python train.py --num_hidden_layers=11 --hidden_size=384 --num_attention_heads=6 --num_key_value_heads=6 --head_dim=64 --intermediate_size=2304 --vocab_size=2847 --hidden_act="relu" --norm="layernorm" --norm_place="pre" --norm_eps=1e-06 --positions="learned" --qk_norm=false --attn_scale=0.125 --bias="qkv" --tie_word_embeddings=true --parallel_block=false --init="normal" --init_std_qkv=0.0145 --init_std_o=0.00308 --init_std_up=0.0145 --init_std_down=0.00308 --optimizer="muon_variant" --learning_rate=0.00617 --lr_mult_o=1.57 --beta1=0.9 --lr_head=0.00535 --max_grad_norm=1.0 --warmup_steps=200 --schedule="cos" --final_lr_fraction=0.1 --batch_tokens=[32768, 65536, 98304] --max_seq_len=512 --doc_mask=true --train_tokens=971600000 --max_steps=15108 --dataset="wikipedia_en"
Each number is 128 + 24 x the weight over its row's rms, rounded and kept within 0 to 255. Layers, rows and columns count from 0. The size above them is the row's rms in percent of the matrix's.

# layer 2 MLP up, 2304x384, rms 0.0916, rows 1223-1249, columns 0-127
size [104  99  97  95  97  97  96 102 109 101  98 109 103  97  98 103  94 108 104  99 114  98 108 103  98  99  95]
[[104 127 148 128 129 127 121 171 118 147 113 161 122 132 130 130 111 131  97 118 121 125  98 119 122 128 139  99 110 155 180 146 142 104 112 138 153 136 136 127  86 110  98 154 106 105 147 128  64 159 148 142 100 127 107 135  99 122 133 131 169 125 124 162  97 175  92 105 126 212 123 127  94 144 119 100 139 124 137 123 144 114 128 146  67 163 100 144 140  98 149 103 126 150 158 111 128 113 146 100 175 155 127 113 173 149  89 136 126 162 154 126 155 103 152 121 101 144 132  66 120 129 129 134 108 130 116 107]
 [ 95 153 133 106 138 172 121  80  86 148 135 171 130 129 120 145  97 138 122 118 134 126 143 118 129 139 130 130 151  82 155 116 132  90 129 114 161 128 121 134 144 104  95 116 136 169 126 120 113 140 135 124 119  75 118 122 115 166 143 117 118 145 113 132  78 144  95 116 115 143 135 130 106 110 113 142 149 107  89 165 149 113  95 141 130 128 154 109 118 114 157 141 138 133 151 132 114  76 113  84 144 104 127 132 139  97 124 136 117  96 157 148 123 125 148 158 105 148  99 113 139 118  93  97 114 110 171 147]
 [115 122  89 146 109 108 148 143  87 101 131 134 135 119 156 155  67 171 105 128 114 101 148 129 122 137 101 123 126 158 109 121 131 121  99 100 152 143 141 113 133 128 116 128 129 163 103 166 105 122 116 104 110 121 104 107 126 139  98  71 148 107 142  97 142 151 103 115 148 156 128 111  94 204 190 128 118 128 113  90  79 140 122 158 145 126 140 151 148 115 128 168 148 152 100 133 121  76 115 150 123 126 131 116 124 151 107 123 104 171 128 104 139 148 136 124 124  97 169 118 125 110 165 152 144 143 120 151]
 [124 164  97 133 145 147 129 148 156 112 122 119 134 135  88 105 161 144 105 134 148 139 161 138 106 161 127 146 123 132 112  86 108 173 158 133 111 152 137  69 123  91 102 136 115 135 150 109 133 144 149 114 173 133 105  93 132 135 132 122 137 158  85 114 127 111 125 190 131 110 107 130 141 102 150 139  82 142 103 140 162 110  85  92  92 147 147 149 128 186 125 147 114 142 170  94 127 125 113 103 138 106 160 141 122 113 146 120 127 138 159 111 113 108  66 164 132 149 169 116 139 132 155 170 128 153 145 185]
 [111 120 117 124 123 135 140 191 123 127 148 135 144 114 128 166 128 125 104 127 146 130  95 142 125 138 104 128 134 153  93 116 144 106 119 136 134 115 154 154 146 150 122 119 128 154 133 120 129 163 153 158  90 150 104 129 132 140 140  99 122 113 105 147 111 151 114 127 142 118  89 100 159 107 106  99 126 123 146 114 131 118 118 138  94 128 128 130 121 135 115 145 120 146  98 177 116 134 119 164 155 145 129 153 146 104 130 105  94 171  86 126 114 167  78 149 122 108 155 150 123 138 147  85 133 169 112 121]
 [107 164 168 142 123 173  98  99 105 122 124 112 116 150 125 145  96 117 116 114  63 128  90 144 139 137 146 103 135 130 133 109 152 142 107  92 130 165  69 118 114 107 110 125 127 133 159 148 153 138 113 126  99 144  89 124 135  89 122 133 141  73 104 130 167 154  94 154 107  95 128 117 131 108  90 114 158 123 124 130 115 180 103 133 116 136 122 110 108 147 101 142 139  98 104 156 116 115 121 134 157  90 140 161 143 126 141 185 128 115 149 131 106 154 130 122 119 107 134 122 157  93 140 119  91 111 158 138]
 [123 156 109 133 116 112 105 134  95 126 121  93 104 134 122  99 129  98 130 121 138 102  90 138 166 130 137 144 123 105  86 115 146 147 119 141 144 119 129 131 177 115  89  87 151  96 150 115  97 126 144 162 121  74 138 131 131 186 141 100 114 136 144 123 153  72 102 134 128 118 162 109 145 105 138 134  95 128 113 146 126 149 148 115  70  74 145 147 126  88 144 114 124 156 114 142  98 144 122 141 147 145 119 127 176 167 116 100 148 142 108 149 149 101 140 126 163 144 126 125 115 144 135 139 126 166  92 115]
 [129 150 134 166  96 159 102 124  89 149 128 152  67 187 100 112 139 163 131  91 146 100 122 151 105 129 144 153 116 115 120 101 102 170 146 107 123 136  75 141 105 169  79 152  84 135 134 103 113 148 114 164 128 111  98  88 136  98 128 133 157 122 133  75 140 127 105 152 108 124 144 141 101 155  95 143 154 149 133 108 165 161  95 128  78 156 169  97 132 171 125 134 152 164  96 123 142 130 144 154 145 120 133 135 144 149 125 110 129 127 129 158 128 124 149 169 131 130 144 120 131 108 119 123 122 108 124 164]
 [ 86 169 142 154 132 127 140 136 119 128 143 145 156 169 114  88 120 152 132 120 140 149 135 130 144 117 101 128  63 164 128  83 113 156 158  95 116 168 126 148  60 156 109 117 132 168 130 116 139  83 136 114 131 107 106 129  90 197 136 102 131 164 128 110 151 115 115 131 138 145 136 116 122 148 167 117 106  82 131 128 104 121 121 159 121 117 137 121 150 117 122 137  87 135  74 122 139 107 112 123 149 152 115 124 143 154 123 149 107 152 144 157 142 124 138 116  82 128 124 150 103 132 142  79 188 130 133 177]
 [149 159 165 124 150 156 113 142 116 163 103 139 106 172  79  65  94 185 107 129 112 120  74 153 135 123 175  79 149 108 143 131 173 147 132 118  94 140 119 102 157 169 119 118 109 125  98 116 127 150 151 159  97 110  65 137 157 130 133 118 129 151 114 119  98 193 163 113 125 135 120 160 142 154 140 105 152 125 128 117 138 136 133 141 153 120 144  71 128 142 114 174 150  94 167 142 110 133 117 147 132 114 144 157 104 131 132 123 119 145 129 137 127 156 107 101 156 184 161  83 101 153 134 112 104 121 206 102]
 [144 147 127 152 177 117 122 126 123 127 116 135 143 109 137 133  67  85 117  82 137 110  70 172 110 130 134  47  93 106 144 174 123 151 133 156 138 175 133  96 131  96 132 134 178 116 143  97 110 154 131 142 120 114 134 125 106  98 150 129 100 136 127  84 129 141  99 103 119 143 128 137 126 126 161 198 143 119 153 133  91 130 142 134 115 131 156 135 116 135 127 148 156 133 112 144 144 127 175 210 135 118 149 147 199 139 123 110  84 130  96 132 158 104 100 110 121 180 119 140 135 117 179 133  89 121 141 158]
 [130  94 108 139 138 122 115 136 155  94 113 143 151 100 144 154 127 109 121 170  83 139 112  99 142 103 135 141 130 102 117 170 146 123 153 138 157 107 135 125 148 108 160 101 121 137 123 132  95 104 158 137 105 128  80 136 132 105 139 171 130 118 149 116  99 125 123 127 137 153 186 131 120 103 148 140 123 159 164 133 128 127  84 115 154 114 145 131 129 111 142 110 120 143 110 126 154 127 192  80 135 125 118 120 183 135 152 164 159 131 112 109 102 135 108 145 112 133 116 108 157 105  55 140 133  96 124 119]
 [114 156 135 166 131 170  75 153 157 124 133 151 112 117 142 198 146 149 155 140 142 116 137 124 149 145 108 105 118 124 154 134 130 111 140 130 108 149 108 116 158 129 107 129 139 158 127 122 110 114 119 123  86 118 130 126 114 130 127 122 115 119 126 137  93 118 148 133 100 145  96 172 150 117 152 133 144  79 138 172 161  88 148 109 115  84 147 137 134  63 138 111 102 116 147 118 154 168 143 110 124  78  79 137 134 127 113  97 124 114 110 120 149 140 124  99 139 133 127 139 159 136 115 168 100 123 111 117]
 [110 108 108  89 113 105 158 131 113 128 115 137 155 155  98 154 152 118 114 117 119 144 124 166 172 116 147  95 136 136 178 137 204  93 115 155 158 111 168 177 147 118 100 116  96 148 138 117 100 106 150 125 132 144 136 155 122 116 128 158 132 120 128  82 134 110 144 132 173 108 143 127 104 143 133 178 131 125 127 110 115 143 122  82 145 131 166 101 132 122 115 148 104 129 126 105  99 165  99 141 125 105 117 158 198 109 115 101 194  68  96 120 146  93 109 165  96 115 123 134 140 139 108 132 145  98 155 108]
 [146 164 164 122 136 156 124  81 115 126  95  60 104 167 126 139 111 133 138 120 133 128 125 145 126 147 102 143 128  87 162 165 143  94 104 118 138 152  82  99 111 162 113 122 143 119 145 125 129 127 124 176 112 121 116 138 115 160 127 117  96 147 182  87  92 103 147 134 142 146 142 128 130 105  99 101  95 137 147 140 116  95  99 122 130 148 146 135  87 133 133 116 122 119 128  79 141 144 139 145 106 134 169 126 129 127 139 119 129 146 106 105 138 109  98  95 136 130 118  93 109 155 122 131 161 115 125 195]
 [134 147 151 126 139 160 135 114 132 119 133 103 149 106  75 126 134 123 105 126 124  85 144 113 140  92 101 136 122 105 142 147 198 116 130 141 108 122 115 130 126  97 107 120  95 144 139 121 138 124 132 149 126 106 115  93 133 179 168 117 115 134 129 123 122 114 138 176 125  79 108 157 120 112 171 151 124 118 160 178 134 113 104 160 138 147 115 135 155 148 112 159 152  85 152 134 111 139 104 138 104 127 160 146 115 143 112 143 116 120 158 124 122 144  96  87 167 158 106 164 144 120 129 142  80 149  75 125]
 [181 130 148 110 134 120 134 131 144 127  85 113 160 186 113 104 164 134 150 101 131 122 110 129 134 188 117 107 108 131 110 142 141 113 122 144 114 139 107 145  85 159 116 131 150 109 142 163 100 150  98 125 121 131  99 114 127 117 120 104 162 138 124 119 125 110 137 130 142  93 126 153 155 111 113 142 131 133 140 129 137 146 100 137 133 110  90 184 127  96 150 123 114 119 114  73 101 103 119 162 157 139 134 140 126  90 128 158 103 164 107 169 156 115 137 131 118  82 137 166 149  93 101 115 110 122 113 113]
 [131 132 124 140 156 121 139 142 114 100 135 135 114 122 140 172 172 141 140 133 105 115 140 162 156 116 141 101  84 116 153  94 125 108 105 136 136 146 168 113 147  97 150 160 142 138 135 120 114 109 139  72 106 170 160 120  93 103  97 108 132 105  93 122 119  89 138 122 121 177 135 135 105 163 121  96 121 165 189 100 122 144 161 120 129 131 111  76 154 147 127 167 107 151 127 101  91 118 120 150 132 120 100  98 114  98 122 128 153 111 160 124 147  99 139 139 142  92 106  91 141 153 132 134 162 110 126 158]
 [112 149 119 133 157 114 145 146 133 111 124 121 134 151 134 148 154 117 129 122  76 118 156 139 129  81 100 101 124 115 107 144 130 141 152 159 116 118 115  86 109 100 153 144  90 148 119 125 124 112  86 164 124  94 115  89 145  96 169 106 144 135 134 188 145 153 160 165 108 113 136  94 130  81  86  96 131 155  97 137 142 138  93 121 110 133 118 112 134 122 128 147 173 147 111 129 126 147 116 126 138 176 127 129 128 151 108 107 204 111 106 128 173  94 143 120 145 130 122 103 159 173 127 127 116 123 126 131]
 [115 153 112 141 116 160 121 127 118 142  97  98 119 147 143 130 147 126 127 145 114 147 118 161 154 128 101 138 114 143 102 122 153  88 130 151 128 157 114 152 151 130 168 125  97 127 109 100 149 139  94 112  91  68 134 116 135 109 113 130 106 146 135 107  92 155 125 137 151 118 105  92 179 147  99 106 126 185 123 158 138 116 141 114 116 126 171 148 103 121 160 120 101 123 123 109 109 139  85 146 111 142 102 170 126  85 153 108 160 123  86 159 134 110  95 143 122 126 111 154 146 130 136 134  96  62 105 152]
 [131 145 118 113 131 165  98 136 147 139 131 160 138 133 157 175 131 150 117 145 125 104  83 155 158 158 146 106 161 109 149 148  90 122  90 128 140 101 122 131 141 111 140 161 148 138 118  73  95  90 153 120 120  97 137 116 116  93 145 144 155 127 163 139 130 137 118 105 155 132 166 116 115  75 130 117 140 123 160 139 168 138  83 158 130 113 139 133 149 182  69 131 104 134 149 129 139  85 141 138 141 170 127 127 122 100 134 151 100 105 127  71 104 149 123 149 128 107 143 146 154 163 155 141 144 122 103 124]
 [ 77 124 132 130 145 151  87 156  85 132 144 151 124 114 140 138 158 133 112 124  84 118 120 147 120  92 128 116  94 104  92 162 137 108 147 110 135 165  98 116 126 146 135 149 152 102 127 143 161 132 181 120 147 127  81 141 125 117  77 108 174 134 117 136  98 130 131 100 122 123 117 153 142 130 121 116 130  94  96 144 121 175 144 125 129 133 158 128 168 157  98  98 143 114  91 135 151 107 155 117 113  69 121 141  99 137 160 170 132  87 105 123 145 110 151 138  92 133 149 164 131 127 100  96 133  86 106  61]
 [ 63 153 127  84 123 120 110 186 107 101  86 147 126 171  79 104 134  92 141 108 165 122 156  97 152 116 126 120 104 128 129 145 141 144  91 131  97 111 168 129 109 133 120 111 174 132 178 113 124  91 159 124 125  95 133 119 135 174 155 122 140 122  95 105 128  85  88 142  95 138 140 124 109 185 130 112 115 137 131 151 163 166 153 135 151 118 157  98 164 123 139 155 116 150 116 140 138 113 154 137 127  95 155  96  69 158 157 157 153 135 149 131 150  83 169 126 134 137 114 102 138 135 147 154 147  91 107 134]
 [ 86 148 101 146 141 123 107  99 137 138  95 139 170 187 103 108 141 154 117 112  85 151  62  95 176 110 103  97 156 132  89 173  96 115 139 142 205 153  81 155 150 166 118 158 174 130 104 135 105 142 150  96 122 106 156 136  85 193 119  82 167 117 124 114 117 124 154 138 142 170 143 104 116 170 136 101 141 147 134 107 143 116 122 157 113 125 132 127 110 113 110 127 116 123 130 154 126 133 137 134 103 157 134 123 130 113 123 129 110 175 144 125 145 112 147  99 125 139 186  65 148 111 114 117 122 116 119 126]
 [140 131 130  91 117 114 188 189  98 143 117 152 140 153 117 102 131  99 102 103 123 138 118 142 149 151  91 107 133 125 117 143 106 117 121 120 130 106 121 127 155 134 135 123 124 131 102 117 139  98 152 112 157 131 121 100 136 108 151 132 109 173 142 106 108 106 146 129 126 141  75 110 114 122 109 107 122 119 117  95 131 164 137 148 133 145 132 115 100 150 185 139 114 106 128 126 132 100 128 140 159 155  89 139 115  64 164 115 125 136  87 148 114 120 105 167 144  99 128 152  92 146  80  99 107 121  83 114]
 [100 159 137 141 182 136  76 107 109 152 147 109 108 129 124 131  66  82 104 136 112 109 123 121 169 135  93 137 132 107 156 130 134 124 137 112 146 130 139 123 172 107 118 136 166 110 119  94 101 179 123  96 157 136 137 144 140 126 119 151 156 130 127 143 155 127 112 139 133 117 138 137 138 172 148 160 120 185 104  83 135 146 188 100 164 111 118 122 142 100 117 161  93 145 137 152 137 151 151 109 104 146 131 140 110 122 114 160 143 146  98 147 145 101 146 157 104 138 117 146 115 143 161 103 145 141 141 112]
 [145 150 101 145 151 158  99 128  97 112 176 134 136  81 146 129 109 160 113 137 142 115  99 146 142  84 131 165 120  83 134 101 141  95 120 110 132 104 159 166  98 129 119 155 113 129 129 118  97 149 118  95 104 103 125 157 165 130 129 124 120 129 120 144 126 159 127 168  88 158 166 127 134 132 148 106 128 124 147 175 106 158 133 141 126 122 157 141 136 128 148  92  97 102 154 137 149 105 129 153 125 173 125 138  99  96 129 107 145 132 144  96 131 148 135 154 122  89 128 147  85  81 139 133 125 156 150 110]]
# layer 2 MLP down (transposed), 2304x384, rms 0.0156, rows 1223-1249, columns 0-127
size [104 106 102  96 113 116  89 100 100 100 116 108  98  95  93 101  86 102  96 107  87  92  87 103 103  97  99]
[[179 144 105  97 126 129 146 189 143 115 128 130 103 120 128 146 171 166 164 101 146 134 159 158 118 107 141 124 127 116 137  97 126  95 119 116 175 167 126 123 105 126  95 122 137 103 106 131 144 146 149 113 129 141 131 149 131 134 122 174 113 150 112 108 109  94 148 131 159 207 106 134 147 103 110 112 104 145 125 153 109 119 144  81 127 116 146 128 119 135 137 114  90 123 124 155 109 135 135 113 130  96 166 142 108 105 139  98 104 133  83 169 139 145 154 161 135 127 132 128 132 152 145 169 127 103 124 111]
 [143 113 137 114 150 154  95 125 127 135 157 136 150 151 113  82 125 130 130 142 189 144  87 128  94  97 112 121 107  91 123 174 148 139 136 143  98 141 100 146 168 138  84 134  96  91 101 155 133 126 173 126 142 108  92 164 116 130  94  59 112 122 132 150 138 136 132 105 126 125 120 142 171 101 105 134 116 113 112  91 136 125 112 129 143 157 116  90 148 147 158 119 134 109  89 134 116 138 155 122 151  78 128 117 107 133  94 133 116 131 135 155 140 150 133 115 107 120 105 160 128 122 118  95 118 126 134 122]
 [118 141 130 116 143  85 146 120 114 161 151 119 112 145 159 138 151  92 132  83 113 127 118  93 122 144  89 112 113 144 169 118 145  94 101 122 127 128 133 133 109 125 102 149 132  82 155 126 126 108 151 133 125 116  85 139 147 140 117 161 109 115 105 123 173 134 138 154 116 115 106 146 112 106  83  94 107 168 163 108 127  93 121 176 131  74 110 121 115 103 128 111 118 141 164 118  92 143 129 139 163 162 153 132 143 104 144 137 184 132 100 167 123 108 113 133 150 124 113 142 126 128 141 130  89 130 141 124]
 [150 147 141 171 138 123 143 118 129 135 154 139 126 150 156 104 137 159 127 103 137  95 107  95 126 141 148 120  95 150 137 152 101 164 144 145 148 181 108 117  90 145 146 107  92 102 113 157 150 133 136 205 120 144 118 111 181 119  93  95  94 114 203 140  76 100 125 142 140 160 119 148 129 131 109 146 121 145 156 141 149 107 137 129 102 103 138 142  78 151 171 138 159 140 105  95  93  99 155 130 165 114 130 170  98 136 116 108 124 104 169 134 157 144 127 124 140 129 160 114 106 150 146 129  79 103 138 120]
 [ 81 106 160 141 119 126 122 127 141 179 114 123 134 105 114 137 127 123 125  82 114 153 136 150 146 164  99 121 148 103 160 107 116 131 146 185 158 133 135 127 151 150 148 133 140 104 132 193 129 135 132 106 146 108 126 148 157 164 115 163 125 125  99 106 130 123 157 105 123 168 136 139  70 162 146 148 177 131 153  98 110 115 135 150 122 106  94  90 117 130 152 137 120 160 109 148  94 131 138 185 147 145 102 111 141 128  90 120 125 131 120 147 150 129 109 114  95 146 121 126 109 112 112  88 102 107  96 125]
 [147 104  93 115 121 122  98 131 153 115 137  89  97 109  84 151 112 141 108 118 157 130 150  95 132  76 167 126 125 135 113  87 103 147 122 140 110 119 134 113  87 102 131 127 124 139 151 172 117 133  86 142 131  98 154 145 141  98 137 118 148 119 133 164 153 101 154  99 138 138 105 128 134 136 153  79 155 168 145 113 111 100 103 121 155 159 134 144 109 156 130 127 125 138 187 101  71 130 184  94 142 131 131 127 118  97 132 110 130 121 138 105 135 122  98  73 109 108  98 138 155 104 148 144 127 124 150 157]
 [164 125 116 132 145 123 114 136 131 115  70  83 106 130 105 112 152 159 116 144 139 100 119 195 149 126 124 140 167 141  89 121 156 105 138 108 156 109 121  85 134 135 108 135  99 175 130 158  93 112 114 139 167 150 130 159 148 178 148 137 151 127 154 142  73 151 110 153 169 106 155 101 127 126 162 112 104 144 118 122 150 162 123 107 140 115 135 147 139 109 153 130 121 120 127  80 123  77 144 131 160 122 135 106  94 155 121 138 129 126 190 122 143 142 111  98 119 114 148 141 120  93 116 134 114 150 127 147]
 [136  84 139 137 147 105 121 132  88 122 138 117 131 157 113 111 114 126 137 155 144 103 103  90 114 152 139 122 171 173 151 184 136 138 139 140  88 165  84 104 143 122  84 120 148  79 118 146 186 118 134 126 117 114 107 154 149 143 112 154 123 132 135 107 131 128 140 125  77 154 178 115 113 126 118  92 137 120 136 180  97 131 172 117 143 134 114 138 126 159 109 154 158 119 127 120 165 160 154 144 128 161 141 163 170 139 126 131 121 129 114 133 110 150  99 140 131 148 150  84 133 135 122 144 118 166  80 129]
 [139 174 130 137 115 113 128 147 113 124 134 114 142 153 113 125 158 147  92 138 149 135 118 125 136 144 134 137 125 103  64 142 122 131 128  99 116 137 162 145 121 192  94 120 161 140 173 137 125  88 160 111 152 135  96 115 136 137 142  99 148 149 130 163  97 171 172 186 124 138 167 112 134 140 140 168 121 147 103 154 168 139 135 145 129 119 125 126 119 143 124 158 121 112 140  98 121 120 137 133 139 120  83 117 153 186 118 156 147 113 131 107 106 107 154  95 136  86  84 143 111 111 168 111 134 104 156 123]
 [148 126 124  86  88 171 144 142 138 117 117 125 161 179  44 120 159 153 128 113  81  79  88 108 115  99 131 128 138 124 101 122 115 103 128 128 109 158 120 157  79 172 139 156 129 142 151  91 122  86 114 163 135 143 152 110 145 133 138 169 121 136 133 140 126 132 141 141 135 132 162  84 155  81 126  89 136 148 162 141 109 138 121 127 133 116 138 154 136 187 116 121 130 122 115 142 135 177 156 119 159 162 141  91  94 140 142 116  96 134 125 125 135 173 109 144 132 115 132 161 142 139  89 118 162 136 161  87]
 [158 149 148 123 176 152 107 124 146 131 112 134 102 138 117 122 158  73 122 133 128 110  70 150 128 166 134  67 125 104 148 132 101 127 104 111 135 158 145 125 161 139 126 118 116  99 114  79 173 168 115 146 162 143 111 116 160 125 133 116  45 144  87  80 104 169 103 166 128 113  99 126 126 134 132 163 132  91 124 178 107  98 153  91 115 167 127  79 136 114 166 134 159 132  82 147 123 151 133 151 137 123 144 122 154 101 141 118 116 139 122  98 134 122 125 115 114 160 112 143 145 158 142 123  84 123 154 128]
 [145 126 165 107 164 153 135 127 123 128  95 127  81 124  96 168 126 131  97 140  97 179 148 131 113 122 110 136 102 105 173 189 165  85 154  79  84 135 125 148 112 151 165 135 130 138 110 174 170 135  74 184 132 141 156 135 125 130  99 108 156 143 103 153 107 122 113 175 148 140 120 148 109 169 118  92 114 144 118 114 152 155 150 118 109 105 139 156 152 112 128 125 107 123 114 126 125 103  95 129 136 159 114 138 114 124 121 134 158  94 122  81 134 112 147 150  95 150  96 171  91 120 148 129 142  66 129 136]
 [119 135 137 194 146 122 117 133 177 119 151  98 151 149 126 116 125  82 163 119 119 104 119  81 101 135  85 126 127  93 151 165 124 119 105 141 132 136 125 154 128  85 167 133  98 151 164 135 143 146 129 113 182 150 113 122 140  57 144 146  90 150 117  92 105 192 133 128 119 148 114 104 131 122 110 112 137 152 111 149  60 139 120 163 136 121 118 141 104 159 118 113 127 139 155 114 113 162 101 103 138 193 134 127 120 107 159 129 190 117 118 153 124 146 127 100 131 102 118 100 124 115 151 121 151 122 161 103]
 [126 123 118 135 115 120 139  78 163 156 135 164 121 181 137 103 140 130 143 144 141 103 154  86 124 142 145 100 110 165 111 114 139 128  89 140 125 128 112 135 122  87 133 151  97 100  90 164 136 135 149 141  98 130  82 184 131  79 114 164 161 129 104 132 115 158 149 109 156 122 157 105  86  77  97 125 121 124  86  97  94 126 109 175 108 123 156 177 113 156 145 106 120 116 149  99 124 108 146 156 185 141 128 121 149 138 172 122 130 127 109 138 125 140  93 130 135 143 112  95 147 107  89  61 131 184 146 154]
 [126 133 160 116 154 114 124 119 135 169 109  99  82 113 173 118  99 145 166 125 119 120 141 140  88 121 102  72 139 125 164 138 140 110  98 142 116 124 157  91 139 121 158  76  98 131  86  73 158  92 114 114 123 137 122 181 163  92 128  72 156 168 108  94 109 137 121 128 101 107 174 109 145 126 136 141 108 172 122 127 101 134 143 134 109 127 112 150  98 123 178  85 140 132 121 121  94 111 147 129 127 110 162 124 115 152 134 115 126 119 169 116 132 141 127 125 124  89  79 125 123 155 104 126 108 129 131 102]
 [137 112 139 159 117 142 131 122 129 149 122 155 150 175 100  78 138 143 104 147 214 142 118  77 111  68 123  92 129 121 111 113 132 119 156 148 165 133 121 143 158 154 168 117 161 117 145 117 169 108 157 152 122  85 106 139 160 120 115 120 122 102 167 157 138 172 114 164 105 152 153 140 124 126 135 151 117 148  88 122 166 129 110 139 118  98 134 133 153 202 126  76 117 154  93 176 150 121  97 157 184 104 126 142 126 115 123 116 120 130 134 119 185 159 153 123 123 125 121 166 166 100 135 113 131 108 136 122]
 [120 176 156 113 166 133 130 112 146 154 123 120 112 118 162 131 132 159 127 166 159 134  98 161 132 136 125 155 123 144  78 144 144 136 133 109  89  79 100 100 148 141 133  95  85 154 118 174 138 159 140 156 128 125 132 123 108 131 135 141 113 125 109 122 136 137 111 115 151 118 142 116  70 168 104  71 130 134 125 130 114 165 108 166 105  91 141 116 133 170 133 162 143 135  64 118 118 131 105 135  90  90  94 111 124 131 161  92 115 159  87 151 104 120 130  96 131  72 105 115 127 106 162 138 120 165 129 118]
 [109 133 141 137 110 131  99 120 141 130 159 143 129 113 100 118 116 168  90 138 120 152 110 165 133 136 151 128 106 117 163 118 156 140 109 108 129 110 119 135 104 133 156 138 119 168  83 141 119 158 125 122 158 113 111 118 116 128  98 133 154  77 110 153 180  81 129 147 121 120 148 125 138 132 112  72 138 111 145 155  99 154 129 128 140  81 150 146 173 133 133  94 108 180  91 118 114 110 105  87 139 154 144  91 103 118  96 125 146  93 171  90 144 131 149 121 119 104 144 116 102 154 178 173 146  97 121 148]
 [ 82 184 121 107 130 111  94  87 152 109 126 123 133 130 101  97 135  93 116 156  97 111 103 145 136 141 166 114 123 106 144 114 150  57 110 138 125 128 100 145 143 155 111  93  57 159 108 127 145 116 110 117 141 111 113 129 137 164 154 125 105 126 141  98  82  84 136 102 122 142 158 152 134 150 138 155 124 139  86 118 122 126 134 102 128 128 133 151  70 104 115 126 140 121 105 150 143 110  78 124 166 136 103 111 115  87 139 125 149 116 101 122 100 107 147  97 119 113  99  91 145 116 139 116 128 136 112 142]
 [137 126 146 116 149  96 107 108 174 135 145 129 116 124 127 106  97  97 138 162 112 155 115 111 144 126 169 151 118 167  31 126 131  94 101 135 116 120  71  99 115 182 106 125 122 130 102 117 131 113 106 105 121 108 151 151 106 130 128 126 120 143 122 104 127 137 104 130 128 113 170 107  37 132 156 129 137 150 146 113  89 126 161 133 191 152 134 129 150 154 120 124  82 113 123 112 125 116 159 161 153 143 116 132 131 129  87 138 120 130 115 145  92  93 130 140 126 120 122 102 134 116  83 162 151 111 113 116]
 [152 164 118 168 120 147 143 140 157 125 140  96 133 129 185 137 157 130 124 120 130 112  90 178 141 144  82 119 157 116 142 121 120 152 132 153 127 159 111 127 140 134 120 128 137 134 148 122 162 110 109 216 132 126 133 139  83 111 118 132 157 117 164 109 134 151 158 148 143 138 144 142 138 145  88 113 133 109 129 127 114 145  92 165 132 108 128 104 169 157 117 114 122 103 150 131 112 118 145 131 115 124 146 100 130 171 149 118  90 114  70 118 125 108 126 112 120 103  87 139 158 122 136  99 153 136 120  94]
 [191 140 121 158 145  99 108 118 144 181 134  79  84 149 106 149 142 115 123 169 115 102 119 127 122 125 155 152 122 166  89 178 129 158 141 171 166 142  92  98 171 133 145 122 111 144 142 145  94 119  68  94 114 162 103  96 130 180 118 123 121 151 120 114 100 115 166 122 138  97 131 172 141 110 174 172 128 117 145  96 143  65 101 116 117  81 105 158 148  81  96 123 114 125  96 117 150 119 101 132 136 155 150 123 131 128 162 140 114  81 152  97 103 150 125  73 142 161  91 133  98 152 130 119 117 147 108 107]
 [159 132 104 118 107 157 165 164 135 146 163 119 138 162 125 159 170 113 120 130 104 168 164 143  90 116 114 103  99 148 127 153 122 170 143 138 106 107 129 110 140 165 109 113 136 162 142 105 117 151 125 159 100  97 144 122 122 174 126 116 152 140 129  90 132 105 134 111 150 132 115 121 167 123 161 128  93  73 115 141 139 134 181 138 120 136 118 135 120  84  93 141 130 132  95 128 136 169 118 139 127 126 121 111 134 161 117 133 130 187 106 135 172 162 135 138 149 166 109 150 140 109 109 109 110 129 128 123]
 [130 135 160 177 109 174 117 124 116  87 156 184  86 113 146 108 111 127  83 118 141 126 139 132 109 103 101  86 117 127 111 136 152 115 140 139 116 159 132 140 138 151  95 138 162 139 113 165 119 108 104 131 113 121 146 141 111 117 157 137 140 100 139 134 155 148 121 161  99 175 167 129 133  86  94  89 130 145  72 133 152 124 128  85 160 150  89 152 112 130  95 116  97 182 119 134 109 121 159 163 146  60 109  81 154 120 103  92 105 140 160  95 129 172 122 146 149 107 114 137 118 135 102 136 151 142  86 137]
 [ 59  95 191 138 137 144 118 125 117 146 116 113 102  88 135 155 140 127 119 148 159 139 158 122 115 132 138 143 151 117 148 119  99 119  99 170 117 147 135 136 136 177 159 140  84  86 113 151 180 140 118 175 132 100 134 122 179 165 135 119 116 118 152 127 113 139 137 102 141 146 149 122 134 164 147 127 105 168 169 124 114  89 107 119 100 132  98 120 115 119 134 141 154 144 120 126  93 142 137 145 115 137 129 148 145 164  89 153 106 121 124 143 110  86 128 118 151 108 155 141  90  97 113 140 168 116  77 135]
 [145 123 163  82 110 154 124  91 143 113 130 116 118 117 140 107 172 113 145 152 104 115 146 118 148 113  90 137 110 135 127 150 129 104 123 107 156 154 138 123 127 127 112 170 127 116 146 129 106 175 121 158 138 140 102  96 104 120 134 111 129 149 134 167 121 144 108 161 142  93 131 123 103 134 146 162 136 158 131 104 134 122 182 105 154 110 110 110 120  81 121 124 108 180  99 125  97  75 119  96 140 132 149 157 139 119 113 129 115 154 118 146 128 142 125 183 176 130  72 117 150 151 156 137 125 149 131 154]
 [110 110 159 112  95  97 139 148 123 152 117 121 156 125 138  96 159  90 116 128 158 155 135 107  74 156  76 122 117 125 109 181 127 130 129 108 106 159  96  95 144 127 124 125  59 116 122 112 113 100 132 169 127 158 138 127 133 152 169 149 122 120 144 143 149 126 111  91 143 142  84 128 105 125 114 121 163 123 102 107 143  90 147 115 133 189 107 114 144 126 140 100 152 136 120 127 142 140 113 123 125 103 106 101 136  93 125 135  91 125  92 110 134 113 124 165 126  89 169  93 144 120 155 130 110 116 110 101]]